Part of a small language model's weights.
Architecture: no biases in attention or MLP, untied embeddings.
Each number is 128 + 32 x the weight over the matrix's rms, rounded and kept within 0 to 255. Layers, rows and columns count from 0. Numbers have three digits each.

# layer 13 attention query, 576x576, rms 0.0243, rows 0-76, columns 144-191
088144114128163130156123146153103160145173103118115114126182165134094138139166119097119141139127114111089107121154166132127110125108126115109119
114129121133072133078129151097140126120117154098104109108105111127131094147113073107112090157157140123154096113081151123112075136116099078194156
126121185139157089194130088156106120186180159077103106139171138128122100123106188145123146138106100114102109168109070127084087124070092134119167
144132129147160164165089151110108130108119163106189058147093132100150147124120141128120084110130134121098131112084160120078149187117159149106104
144131174104108102139092129138123174105181171135135131148118200139108122135137128149143154142100139102112104169164128156133085189154131127135133
126163130117123153106118146181140138155076147121102125129100110106163120147112136173150148087095164093133101096138118100141154129173176095091121
112142097080187090107119098136177148094118118106149103128126184119124101084126148138080147098177140136069113113154057159116087135108103121147120
105145156118136114110133192118155099152076183115138115121128142158131177137106143162120149131110143093143132117113092149127177158147119171130174
188153101150110111161153145148169133116083118104135135126152127066115133113084080124126170149120108173161083150152201137168181097159122157115120
099143111111112147136130130122111137130147139134092094169122117132069147121155128155120130143165113081107120160127114210136163180156117058120112
108113136155111090134156152151122138199111151133116156103117149134147178151135161075128095154121117089099119106172151113114110086122165119080124
156114140114136145119115110141177195112107166065240087033108117104088197125104162169104154123121150081093133163110139166147098173134148124113184
110121127085173114136095130097085167156145162179114152197125130104104151162094101150113085140171153092138077125104175086137170104143148163120129
106157105105175133148096111085074059138110152124137118092146080119182136144117169117125089126127166079127112146198057047172078158145204172101121
162130088138115169154164060138127166154103149085168110140109140101104147092130124081128123119131135124125065140191165188099169139110131115092202
126127154149077090134125179114098088130159121071081090122161132108160146194182109112110064099084173103171180160199171064129090170235076147128089
095119147096190129146178105112167115148103105141123151180132071184093099184116067124206141164110150174182140060095113138100212128158112142157143
159087128087178130101163156117192150120163118065117102170101129134103156170076120147119102114127118090122137207103075047107148121166053137134180
125159195174115032118070149162165135099121169117134152143138116169110117113132124182164161116070148117166115140183128091140181171148112070190162
131148120134167123148162150114167104118123095233207218098079129113160110138079120131152120123183088149149111172079119098153170088180109176114157
095124108130187059093081109162131081053174143112129079091121161176102133087134140119126111132155196148111170158121083220089182100138185119113066
141117142158117105123114100118130082178122170170178184110135114090150186096177115144118166129137118134085136112077194134101146117089151170166101
142155120159152052056092143117123083136116102121134180119082105102076106115077176064208137134200106110164140173145208184165125141167140157141137
125097143176099170102182169079153116159128119143120120160095112110149077141127115206113111149095133123107156134137138182165107141112071132154123
135099152173136070101116134176123124081102134071129086109188123164130142122137155084166140130091096124023164097090183099150126075074140065137120
089105061103134125044135170095147145126134140110113135072130038102137145170181136149110126118119126084068109080130132115078079121124074144135190
124129092061131086118100109150134088136158117153111101146133116125070101148093195114144049138068050178135142139163139151142161128130147132093147
027157175169151108136103144122164112119098120077145152199144072137065179128186121101122201059140090218087098145143149159143092159077115130099102
130115099062069138117123148052076142122101122120076141147136179148191116075097148116143143147200096123078142175087124115094066141158199083119170
125095120126148150129093177064156129159111087117157131132135141185104091181138139098150113196137188174159082109083209116100167133087067142123082
073144178121160120128155114149154160147149130067123195090127159117053130089181125148107088109103133124102105062155070094090150088107084097157115
127130162086113090126159127094088167091111136147133110126173144140154111188203107118194114093172085128084120121132091189114150156122170138149094
163149154130105116156119090146212090069117147166163120094093123149149148138145133148125164131092148161132139139123157118103126128114129146113116
146065183125109142166120127163101176141113117142170135171144171134131114160149154145112125123081135119118134097112090109146127104127171138152072
131097138152145173103180143156129114106117147160111181117095101137136125108102126107172173142105126084179121126121154112111147169103122134162126
115114136125132144086167114113134091141060085130128145139066109103118128144152123166194164145149080123160087146173121139109146137177026118162128
137144099118164113167138051161113134127114116120202133111184134107126153118140164135100165087104133119104160150159058167131086146141142125109133
105136098133139129098104149117139140072158092063101161126081138158177086164143107140144134190132129155166112089120162100142172126124077136165082
115165120108136123129152152140088127112107174138149095143112161109113101151152103131113112165119141083106111114100100139173148194168103147131150
111094150105174123136121117090114141132120107107148186180078160117122136128159149129091107079169100155109104133134193169138116210106119129100069
179126111153126143111115149101085125136189156147114096135147118125070102073073113134164134146100144184132145150120107098139126109139065171137113
149153133142134123156148113164142096130120128134100104113082079125125100155136128174082127152102174129158123188128150115129130116106128168121076
112096137061135133096122133078124118166149117122105158126117169178137188108145115184106155108098133120084145119146151161184120106101115108126073
134081151133139094150134188078206123145144165129113129043093163180120128150172121123150122148093125082126209188101118149104168110103227133121136
084147090096105189132089129192095068161119139149161143118165152134175081107132152150105166090135145103116146122103141144139145154121090126067161
164135118134169083069120182116183059125203142152113125149103152162142129140145160197102108120115135111143181194044183074114126210155149127146139
047157147071096169148181151082158121092090083159109102132142141088103080076106116137119147148162118168115123156069071111196082111102168084115209
148098140162067154127063141073141180124164105107146180120131107113052135116123139181102132122141103144159149125119165081141165135049115175105069
085097077117125087099128149117080179079162172119168164145177135157162104082113122150125136123149061123098138119148108181123130113097093097065138
164132027137135111101086120090093085076123134110122135145180166142182125170141115184157124107190118089084115142107081180120133098101090097139104
210134153206089150116123125104148114184158152149159058109170137143134127217060089127145164146117194142181137072069088074111115156125150165082131
164113051134097198136108155107145147130069071211235124128094136171173140099129065059126119163155160105109150156141104140120143067091101161200097
139051103135169118149142131174119065135028175183190111133157053117110085145091176170121157134092102084133081114163101146174096168105141030124157
127114130180125128122085129122146091148079132119125097093084141139178173090159223149141120108151189117162137147142129172084045190128140144116134
133177100087145108167044166121111142170126118159097125104130124065144067162060149100060155113146105103115105139105169146111199121132142094086179
137123109110134125126158137075100101136138112130142170151133112131182086174118141101164141110150155108062140119165136155130128104074130134144053
102083146159198109158125152118132136187119129154113172052176153150106121127150111102136097130142115150176153169170066130077143113163104136162093
102118127135162161097143156197182077120116073125059123090104053113159158081103190147086165106136148145039153146170129151144153175118064142151098
149120127147171141192107083124201086143109125118150154115115170154127158116162110100138110077128163124140177163052174165176140116130127139084196
092115162064136154168130128121078157121137203119128161068109177121136114150111143112074164212111133102164141157130187133081120171084176125149104
120096084074108087139165163122074083119156202141149134142171118175099126143117110103061130100160116218194107069077129078159153080100145173099091
176095124064141056103169156160150138151109140161146121063128173114208081161093151109058092137121150115054114083097106191149154092148080111110122
132140185097170175121081151131074097120097168028050089176150115134106143109098057157160134036133127077171138090093110115178141093150169092143120
140139158220135112096157076171124194114104118089175178099117156126138089089150134028100076111113056142142100071118076080165078129134087071117120
176126102079121102197123136151138146107157186103106118190169112145135139158159135166151165100149081087186117173173155170087101206170135176133112
134140125155080131103120075087145159221152082084090152178132098152059091105141192072093116145147174092152115062161169073110096085150141139099078
092176156068126123161139154073173163152140170080091118179147122172175175131088161078112121173100094112118088141134106144122185182138124081092149
133119115141097151097136120129144161144122084043123104194117171134142106068160082060133132079129142100069090135183117237065150109134148137113208
121155136184153145158141092118119151147065084076141125110154146083116136055166068143105128129134117133132070093144107155147132150104062156140161
124116125099078113145051147123109142147092158135081102163114122106155136144089121126096146128146212104148077072156174100134194113156086122125077
109184155166115089161116113165108109132105105137101111192180098065053127143132108140107104114225159161144123098050167153195130090149169124127124
158154146100117129090105143067129146172115120147135109188133143102163122115132034128157138176167125132102133181131066186117127077122164125093066
152085116201137151117171122123064153150128142154096139120148121128082106078129120138138168095110140085117145126104142118159061106136120165118035
149203183135208148070094158146102131095128123106127130106104095115142112087086128152113142123123168091192174076097184062213112115094083163141121
160147116108128108143168141138095171139193110137106103101120150107112140190141086133156116077141127134086130161092069118124093157162128135191017
070166107160154080113138115093149106164112191135144169165175116098103124165110130179153101156105129141173178114140153139165132151149223141171154
058122119144135123144161157163081086125215158166085149136216152084109118100184126117092086110154156088125140123164135155113119079147136158088120
# layer 13 attention key, 576x576, rms 0.0243, rows 0-76, columns 144-191
109125164125115138144108123151106152101145164119133108141185131101117106126114165098111136141124139112164158134132099147112150122118112153129138
119078137125146134120128144106113131130083143140089193141126137153130119093146115053118109102162135102164121130141136128175114135171146129112103
106163080119128128096147110181114132155118109105162109171105132107094181122102134151163118115102109136135153117101095119087142077161159126060135
083092157074089123137132106157114112094252137165170132116132116089148107130127122141091103148119099140105137146147119164142130046152129203100168
121130095091125125086167110112096113132122134182158112119140130134093199137151135156159134132141178123167154096161105110171160084086160098092125
160092100174154089139143121064191166105136151149166144085093152157151136137125161155216137138103135124140098120156107129082036134099087138147100
114128188119111162114112135122121132124086059130102151146111146128114144090094189075105090086154102148163142161134060126192126124143157075140169
139092088107147152114127120143134148067096090149146065100125095159123100122126139086182124160163156084125129154137179130106111125117144160055131
108128138160136193152081133097134170081103186123130138105093123129137111119131122100165115183148154163102101131099104128163051147112073119192066
118103182161086118150143112115162139159107132159178131091142143140130191168103150148156130114131105115146125138111138135131157143157136097149149
067140143106096155153099124175120148053129136121137125108148118062119086061098134111129092182142150183097085121156122068189118118072181135182158
095102163149063084124113067108128141135121188101151127201110173150176145106144113082189132089082129126117061087121146136120098067112128210081110
133213134064127165102130098153054148117125102118045122154152136188181162053178135102098098131109157160163170130130128159114127110109146151135097
037141216064079156180157082146084111121122137088099087161081154161106068148135140131147126168197202154129153223161078176131151087161169106139137
149166158093140192146150139108147157088152151094101105178075119030168103150122129154137124151154168106082123205122144133117112108140118147107090
081085103134173160167106140137098035132160095065110090132154141116094140224146133165122077089135122160159145166127170153161078119134133096135123
111113083085107185191171135148119100105091104102147163128088138184147129165125074170116074153120155157086058103180133062073181112091161149118115
080127103123133145070140176128123132131180067071118118152060147086122167139141157115135113082052137094092171120105109061105212060185145142077134
105163152077149070171166074142167081148160164172123143150100074154089088148143112150113064151084140125154029236144162136129118137114171125170075
128166169056155123085137199121099136109120117127190120104109165125129210146153164092117115158117149131109131058074092082130144101105154116127177
139208156127110107132128080126087134098133152116150165158141037134075075117152153058143179134157148141130036103145128083077086144084074197144119
180112137107122110159157142087195080098127158167198102127127115111187169098144095124111151112126128142126133075137186159139132138209111106151149
158130140187139081076115121109113118067133141128124099169122128191119141140102137084132136154081087140087107124136096107149143149092165142113173
084077091126150074136108125176154099051170085110104128137143105149201090143190110128190112137097064124161141079122062198032084133099131090160188
183140202138126107250136090203132124112088097113111124105109079135102111151174128137191050112029115144128111060127094135060139170157180054111111
125123096156071074052129123105169127120144080135101107157136116131108130153160164099088106105063166095146144113120146096100129126081107139153082
104115135128128123106107114184140146047092106092060131144170114136115127233089118171160190124119062123096098214113126079154078110218122170130108
090109107123154154152166173156141071183157117096183063137141097161127161122082132137091156099142137125116143117150159127101064159094074103107126
136105075105140119105117164105149104197145160081057176110160079152129109054108109164129168147184115080141129127138116119103123152148163136156095
090131162097156105151140090090131149116126110055108117130104157186122087116127155148080092185133180215211152056103150072126105165085151113177085
125140172094116154142207081215075189070188101099127151178088113129132129085168126137098170152093149136122116151131143106088178135123121146123109
115147176179104072144111116106163104161135106082145145014093087157114068117115064093163197114091178178131096158115089156121113115110088214167127
054144104127129173130098158136086121138148119136178133145150157098083122136102185145103142162108117123118128125109112132091103125125181163100150
131148139113118080147125127144146133134072101143103168095134144135117152159157137130132126119168134171131166166152133121130153121100134116089206
137114121130140125109081137153110152178147110132144131127104166112119136109130153139117154098147183129116139129082082085131114122105168163125171
104093124131150088137121096102101146131092128150130129092123116148173098107201133113117098133121086154146113105106127155145117170107135105132117
096132099124110128119154129149098153114203148179141101151151144094123149115116189134090075119136109216113165133122110063147157095124151151147141
149126150127161184055143178060171136151104179121083117183151108111120120146116149112209137106135091107161129110136181134149101156086100137154097
106120090129128081105106138113171131112075132192139131130114133104168152134105169123106113090198136144130136084152131137116147144108058167106113
103137115137146135136140168213137159080187093101185122102129140066081149030153141106104115191102166143116182061189121050176147109131139163138159
070079149093157090141108090087104084126072089070122119119131131099132136094167102179160108198142116186147130108133157092143100135062170036114092
155138082088160114093112116106148084136096077191120126144185127121122125187139134129119118099110158120125113070074115135105133109145077124138115
094146103108095113139142124084062124139184159082093150125071169087132149112119137109095106141095125184060164163124103153127075120080147102153171
111123156106170109101116119118144191153138080121133176175151136141123131115132086162108068128113131078132048091113096123109129117105116098153128
149129160090108093097142113111156119107149105202135096108128113135134132112102157224038180140144169135100133076104128148159149167134103078102211
110115091116153139120144153100200098179156060193158084092151163106146216143129143178105147171157128073133099139118098079196164109162152109100127
091118178095140097138139116117146109137180106129162174145136164158137142200127158067117050145092094062171086080103078174132181123152102132179104
134145163090105098142095107105161099125174108177094089175147105139088151199114087071072122093118150091149191131168102121128086075100173122165128
125146138109108173135170081117137173132118109104153059157103186172111143151113048121112184188041141093123095127091063116137139105170191122150164
090127060163137147096135074067118103095131054061106146111126052121158152191122075093104112177097107145061092135115147127223132119111157061130112
163092160124192160063183180097147176104095131182124064083190148190130128159122076158094129103138107136166153060125091108105165085148177128130148
162077087101097172121157163146137133167184127134164112114171079167115120157168090157142201081147149135151179182126097098052112121070106167137113
163130130141198077082107139195133054121109119147107072127175117091156093127117141104181087196089114147121123075139159079133210196079194077098137
148095197177119096055103041137115138154098114250206105073122166155132102114134222192194145070145121102153162069112091170115189166166146073171173
138141161093149112150089134130078109068105114189137128150120104081118119059128136160076108170130088101112119157114137045084140139168121142124135
207210151130113099070232104083098127114147177141117112127164099171136081137097156100114176099132141156131106155194123144087141128115189132140119
111136112129189096145108092143093098200122112140136108115168137127090057128123107106121159179175129138050064135121099107123204177183167082107099
128106108068157130136165113172152091143118087157039119089103095083189094088132127137038127095135096121100128113161119166152140130150122082167148
181133136118066117147135134180166175118188131105175169127124124100126133137125141128058118155097163157166061176094127114136174083195129071102104
112096090088142185145137133160130155134105120104172134117072099096175120107142167147140113055154168137139132194235152085085095133127146129138095
138108115093136127139129139088084095107147164126095132180176138147083143108081108078091156130092134120173149063099077091120119161136139175125071
109123093144160178154173114125177090134095179148091158142137158096159172144111146108167112131143115134127143183155130108174141098138177176126147
157110133107120207161130138086172124159126155117046107098084138149112132195128122110183104131108115110180081155103071162111150155150196092138152
129115162135068116210166147147096146210153107066197253118135133152177151204139157157148094123140092188146098058144075176078137090104135059125105
103091092108142126089115180121105085054143136071114138082076100152161137056148126104125232171149101081182169089127130140166108167108086109115105
076182132146050096128161096144093142135130155095148120136077115094104122090077064134123170160119120156133079157186075164125226064123124156090184
128117110076143110156141098112104128147113097135123145175151123101096165132149122129085126136118177128130106094106151114166140110121139148172133
146131128051147138126118111091058132127117177075137142128142091137098122087144111089178125132198082171064138134081104148126132076115128137128150
113119156182117178094131123195112165091096083086129138091133075158132139141173109085130167123161147106050128079102178142125100192100144130096106
099082157128178098173113149116128139144113133128155145119129180118114105134123158106091114181077143177095092148146097154143155056081090127045182
140156223153102146193148135135145066207122105122205055076130136066073170164157084144095109090098175118169125065124130110120096099062128147093179
106109115110164126133089126160087161110177131162057165094162141133096108172136099157119184104140153156075104144088125143124127102094129135183157
174128091105144211108121158171090090125153125159167103112106104116136181127116124134172169120061144154134123158175125075059109139153110143134142
130079183195083127088148149105105160098145104173136115162082076150076112120103169117134095145067125065175129110132184126078145105101065144132163
063152166195108151136145188110113156182103113127118110145098089162086158114117105104115104113151075122109074100141126064153172089097135094147084
152114012110227118105140125081140105112152097120176147101120188132167149121143140122097137127086080146213192135116169073141164156129186179106132
118183147160181164131144147167170100119094092136137163089150144109155138164137091093152074088103103056144060116089096193120141089115158166047160
# layer 13 attention value, 576x576, rms 0.0243, rows 0-63, columns 144-191
097155153164115134130176130057149141177169112109127150139117133112124121158100108173119120181155159090147140102105140128151139139205120108152180
116101072136173120122120120116134122104089101155136144126152123144105147152160165164147198049135163081111087120154131133128131135098116131196095
117147141233134089096158129107116123125094156134121130113147142162119123159127099135132154130145145201109139129147149111134134107129134106148156
151141094180143150097117150150159110123079081159138136154098114105177118109154102141124132144122124118177167144137153131118155122157100149105165
108140127126085146145126142091158111128111149122118133156063161153133080122155160107154154151105179153133115116122132153114114125111125131149096
120105103114131116135121155073115084155139121104111093137137089158134102141113089141148149127088159143138147131100147189149150157113157139101133
102106151112119113134146075119122100119119123152099112168076162153051166129140110138097163176126102134148153123119168096151156092121078123113136
163136180085114085140124150130116069193168158143076127146143132126109140160154137114077154150131089116133098147134129134161121155118098161113121
122124130106130125118179139114138105090167178147167147103109123150116132162134109095134124071147098129166136156126126149131142146079152140147115
086139172097143099127142145130116132132161153122128140127147148119110111103135128161116130116127110168107130119130145121091158111159166128126157
145136165142120122097101138127105098087150124121127170124149150070156101121145058132154097066145132145135155111117153071114128127115132143129095
089117103133078116129043102154118121143173155085127133094155149131114093140151134135158074157135104119112094165084109165146144129080153100120093
082127106131152123184089101079129127149114150148121155088111106149075154125099064076105154167089176157118099129145100133131140096125100093068120
115127178116127100119106122101110160117135112082123086163086131138167137157104109087116089157129112152118135121148155122146182129129126075118137
093131102085109157132165109172124139169099111137119167117068119117140175123135126152152159159143105133106107132116133103128133193114135109108096
103157080124152093125077119108107132122138109138114084119170096129096083171094138128131131143139135104135080160077158200137122182138172116111131
155152130124166155121110170181123096157129078158080086076111135123117122105153103158132148113102169113141129157152126116117136165133158091079128
096145143111159141094119136090139129144125129119120135109128107161110129166156107144154116124197107128138091143129156101134091118114143152149131
136125133150162137150080148167130097141100092117148124130117115114123094085135094122114129099139118135146141118153165193134138097106127096149104
135122134080152120149162108144120143130154084138165101106138138127147146122132147169128125110096083177160133159160155134134114115141129166135146
070158097098155116182131140143124169089165158121134121068121123110128093169051139123123139135119096145154147135050149114110111139097121104136099
120130158099115102155159086166121137086180121103118113176137134161116100140142108161123085102120070124157104096107116114142094082149153099144131
142155080103103173093102116111135125145178112175120134117110056094168161153120156127123124122159100122145161108124120129129111128124123172105148
099155157113171149160138128129148170132090149093102112115140105163127108141148132151133093156123112098151136136110156151105127139142157113144120
102140099119108114148166114151141099122128114115088106159139125099125130145126124107156126106110110159115132126132135125153126079129114119127188
133121125135127132176169135132124113129105126114169144152145079118150102127074064130132133152126176119137085146116110131077136173120143136129145
142166163112172166115130146114118120095077109129113154129117084095076115074091113137116144132119173095174142096171178101148145139144189106130107
137212108114108146126115148162124136137169142099157163155167144144093123115142106168150076103133107174108138126152154102094103077128099103165140
113115138148139110153155141125131130158108095126118134105141127131104144121127146082087141126160134122134145136129072123111126129176135165128125
142125169125117115141153180124122133112107116112115167110117145160158170149063100129138122105166096112097175129109137148101154072132140092174114
121110167151177123130133117157129131107150095121151125112159124098152092139154121158148142106116108157138147112098137136127076144110100116169138
100160154119177099120103162143084101143113085124123091145126140140101146148103123115133091168129123107151127157112141103150151118114099105099159
142128076153202165138150155134101163151152114128110115145194082102110091150143093168142196153130162156122082160158125125112157164199155094137139
118120140120100088168173151141093127114124158117158130133173125134129135139141143128128123160108114113097188135139111154184146133116160106126118
141138114111124166131120071122112100087135138111104109177085151140127138192144103126179128137156062144145095096123159108154153123132143130181048
117105156117162147124101113120093132082192132137122124141169144174138146120142124134146102120121131105138153135157127147155129110151128121121108
121188091141102116114105130105153122144122147106176114113098072106116183151122104104114134128100096108131140152156134121128110167114105129161123
119155147128138164168172112092131124124102138146125149141142119117114146157124095118135136128122139110158159071115156138136163121193133192139163
120162107126107095136143188133111149070174093146131144075163174151143118130133131128124078122145135123071118108113086165140120169122118096124145
186109114145141184091127119144129178105066158172113171150097154119147128121098119190085100122181155126172106084103078110135106094128131109178112
128138144152145125115141107099112105113124110136131159091099107106104131098109186078106113075133127092129177114068130160158149133103112125077158
136141094115082127173115118104167135137101116151123124136110068112165178136143122093132152170168132125143176152135079158140127136148151151126095
116142122110124123139133147117152109134163163108160153167148172133139078105131095120121084173114061154105093099161122139153122150166165138137076
113157121140105163115123088135154108114084103136116121151121138104123085128108130124143185068133172085149134107135154149097159128163118129143101
133103147147088106121061110131138153113169130118131111161117122117110139117173117146094086107108148087109135137147101145109132150070137170137106
167128075155131174113153085136101124122151170163135117152140124103117136140160137100171138103125113149098101148107117126106142150171123123182107
128135158120129089169116130100108116133171125151167108119136144128104125083180144092117098098145134109107113166143154151153103092129102113176133
103092148125092116150094107129131109095145130116076098137133096138144087076168139132148104073139132130123108155123115128098101141135135126161150
114151145125126113130174107114126158116158075068146091156201120102099112130166133171105112089132137127163137100133138106133135123186155177167163
133144123118103099132128113136140114106163147156115135141123111104088111119129119090116115090095114152132166128127109155118135183118132098164142
093142157100152161169127137165135151085147132081125115142181175080107118134079104106127075113109154075156124086134110082120140134162117054160103
131155080130184114101155145147104173109149132175153041181147140135074098133084153153146146113127180150110116104126131130123090116119101079113101
169103186118135139082121135108118166122128182147129096103088085139102085097110178106132114127130141164130139116142134094112126159115125132118116
102117168115144089100140177113109143128108131130109138151150119134084091108135117125151096093114124121095146120152155179140122175162156112194127
110162108150091148146148163140121137144142183151121104133150153137145150168108053083115122109127106152102148121122160174163121104109163110131129
140115114110143152114114109129140158122095145159125114150109134147126123100089075160168156126095154144135109122122130163137131107124150135123139
139131117111145084118084096116167101133117126146099129157122085091135130083135095189128116110136145147111149145160138125107047098153086076122136
128090137137146141120156101083108140109107125117101189116128106137134161119141131174110138136139115135169080143124107118160127158109136146123092
160133099139143122107189171131171113131142186134104147142061145108122119140110141140105171086158158104123118093148109133088121126116091103143124
081152107091133147106114123140125139141101121134147118150098138105145122160157142113141102094168160122157120130135154123109065117124129157137144
112131103200135142116114101107123128129086111118117087140151163084121107108157100170144131128148169132171077082144124110142137164127124143160115
131108099159146122133169153128149128138131160111111118114090125101135166118174099200126159163176133144112111101169117157153144131126115151182150
128105142151131095123121129149092144177172096052116110098180133086139133156130094134138082139124125146138119099062141064086061104117168117123139
148127118092105112173100147159141111107101118146143143084139109103168159107178121121115125098160162066152112092141146148153135138109133149158156
# layer 13 attention output (transposed), 576x576, rms 0.0301, rows 0-63, columns 144-191
191107122112136154085127132098192110043079109086109097124127101159120122157136097092151129078063158110158146140184124105151106147114106116089113
122147153100053124067136117128124179116131103113140077130118135127101077148163141137108074141160137142182138121105148101102125137181102083145139
083124131135132103201108088140155081106129149123152121139128181124186099133123149087126121105109108058044127115127102125163158104120135166079153
135131090107109111124164193095069185145145157120105159134139172106174097200130106140098161128130134115126129116112117144120161102124188134130130
131140160165144095131125114190148152197093115091131118126126100124157127122146125095145107131164083075155099161152074163134151126174150118148140
144155144115057134142159145169096138132179178204143148094097161125102064123133161099137120157140127148169175156147130135123166116148091114117144
175114078144132119106130100139152100146150091159142110116125123134122116139116131128211090101130143150071130158140117162170161146144159197077156
099140059133098146129119109150115116121110153100133089156089110131116161115116164124182144096152178141186162128080154117101108144174167110140074
137110153133116156108130127146127142132067072147097126110196115091113106105123158063162134173118154145081107100094174077122084082099118120115116
165139108168139130097066131095125129136108062112088079092095130108123121131123126143126168116178133131110120100114125141166115152153130141181160
137123085099149130174142154113077146135144152139131140173160073151114122139084208154104170140097112161150088150111153153156124123130125127115133
179099109048170120146205163123100069135146168193160132123136138152181153137165124111121145102153125135125135085112126140108167125136132166124112
205115126138095138087192088165166135133183069165133125138150131112159111108183133156111094124137111138170160174103214148176144167181074148143145
117136094138138149159134143113137065160117113089138175132129143154133103128149135112159106113160135122141149143089141118144123092097114149126093
176108150141096122141114172082118119078186116113120116105217100197194136121120142146158047115143167120138133129142167125096082105124122116163114
147139146076086089143137124166127144136180186133063197146079135111137172146174116111097136126135121148130198120102119073110078070116090078123178
128179123146121150119146115107154106101108169080127172167104114147079106162164154109175129129096132158100168142140165123128147080118114139158140
162133143127124108131106162135154086147116116114113126202088111103123116133106160149122154133132182146127089089158192184119155127162133135103123
148160139146130155112143085130090113111160147139082110134114162149137153172157104151154086177147141143073120202083097113133101138153103163067152
118121152152129134088149118144147173136117169116109093108132097117097110102155155112131153138127149108046116115108147098083092125133135125183110
105159090114146132115124128156106101157114125191121143119156131130122108060146075110149163169155151129110161106177101100143130104141115104114105
068158080110129177099083163113122110102088199149146124123102163109166151139077147134157158133150163098119151133112111154100088154145098197153102
121143128116123133167127116129086140149098194096073121149132147179092142118144137130125177131086096122134134136163113105129113107098161119159115
148111112112122091154103124087173094126109157137135125119084127081101175104148143133117166085128141082143128078110056091168103125086111165128162
125132140099161138138119105112128198158109126123140114109109197140131121114100097149173070143116129080127137123100114177102143129096223168107094
103131128145115117117124115155148150129119213138089129115124135129098136170167187158166144163144087146136162113171144120142176133102130136111158
111144192171157092126127146114142133098143151118128118137123094113173133146137137124113130143133139199122159139154117147068109106152099126172119
146065143149158090160148101105122110103086091123137086095137126104144155136104162149139172112111144131121102148128088114134130167124088159147176
121122096104175121133125139107143111077101096148167111152079125132092130117138095163142107153156130099114090142138177169159085143129137124093119
136107097185119176131151088158108105176104170125127096149148111112075131110140135181147112139091134098160109100120153098154127173098111121076173
158137179140109108136098163155139146109135162169159141141155129080104140135114200153108134170107181149086128066119130098137123154035140176109143
178104082127146133115148115095182127131153153166129113094140107096144080138094137162129136097138109143130159067132149126136163137123146124129096
173090254164102097129123134091098155120134185112181176098120155078131117126138182086102123120144086125147148139154132118127120097101118127091109
116102122151129158187089107124183177100157133171078151128130152129131135094098090107162162049115167155110087140093146065126126156134112108104120
067117149108103094126139142145086174128116093166121094066149120118160068113130123113131119190082185155140148164099184114086097136164121122151123
119110156148085122125113119114146120119109117191122121151113118103108165083159119117111153119102136103105127117080163127122111132123146103148065
118102144133153149104126120159120181140110192157133122146140157191151085140094097149132161147142077127105137103088158102122126127139156128162166
115115175135147088091088122162146164087094119143101100137103144167129084146144169107141116152167146118128105173127125154122086157133122081106165
105099071120124162082124131107128096141136157160082095116112147101160119159095084126097127129153121107109183151121178103112129092082149133080103
121124100166128132124170177122114162107128092080170112180093127090127144128182148025146089118086133145118141174134093176098143177147084105109131
130175099112096103130124169172148118102153131174159084098182084160092121105152076143108096179124094133103072162125145103122141129157121101176114
057098132112142119140138127132087114121182121087109116167142134151134113063153106132133105098099113125135137107124174072136146145153147109135129
101113136141105112124099122095149126156141098148111155128105144109100161109130137136120117105167130146129139089074168145043102095140098130107102
123099131096175091124167156182118108125127153220098121089152181120114153129156128136114088152111136141164124161080117122107098133162148100109155
155086086131149124127203106083105093132162063167143132106157129111110114155135167140114176115145110147134129128131170127128069096125160131103143
092091140114152139149137161114117119089123135115143146101146134102116116128087131137133115113148094151085116099124148119124119080075147074106129
105126122097145140146137154131163141105144112181074133117142125130131132170113111177126157164124138146131137072123139103144121096108146210134114
148153110109170179165145138119157145176118122189168174109150122089105146162100144116117109109131139122100163099149123139123151086115144150105128
187176153089176141158165082166087130109123159176133140108147164139137129105124074073116129119111148163110059137094116093173126123103151160107121
110110120166173128129159154105128181136085118100167119066097116132145106148171099146121136143132111095078113102163106116092101148111147121183086
132135158130172156157128095147159151106153112123129125124061074135128159108133157169167151190117108089066109133183097104095128160069104161158137
097115152111146117155109136087154109152147146115143132073097113099215138130140084131134094170105073112114153135101105117114157128125109145154143
086171117160155120189126159196141125103104042110158159127081122131128121192158120108170116102104128097126113115122115151159095080111134165134133
094153115132120109069090077109129110100144143087135143150103098141124125128103135153122150106170161119113082181114117078135086080066102162108130
130131131146131110122112078093144159104142120120142125178136124134099104161158139087122153127142138115174099064140100115143089136123135201144095
155097111102141143136108174087134098096119130081099095096117123092142121145134183133070152127129138078117155136138126133157123127138085143110127
124123154154110162113093150158077160128097141103123145067121159113136135146132125096125134146106101109149109146104145079152160103085130158166115
101109146158091111129079157181079099129151094110144116165119113119109168104144136110128079109136152145133134125175122191140125197146122149156209
152137197129132154158126059113151124117114047072133146124135111116124124120096125122164134144153107102094082132103156134122171099121114154146118
182151131148172134163158119131073131145165118098089179108172102132128098136110111167121185168151092104137152141106114146157127151099153104128135
076118189108083125143158141161095131096101157152152110132099185127108118166116193130109129107141103196102144188127175154092132131118128074124131
159140179156122172189108157146117135066143156174084123191128121141129146150143152087087097118161083131106123153129132146198098118119184090132152
150135080095096186125146161135097113157143196076160134167078134129126115091118196204144159126145160108108156205172111192124084143139143131092109
142136148116151103049152159134107105166119081111111167153135127146143094142094146141177133106130101136133146130136134154123090139129122078120153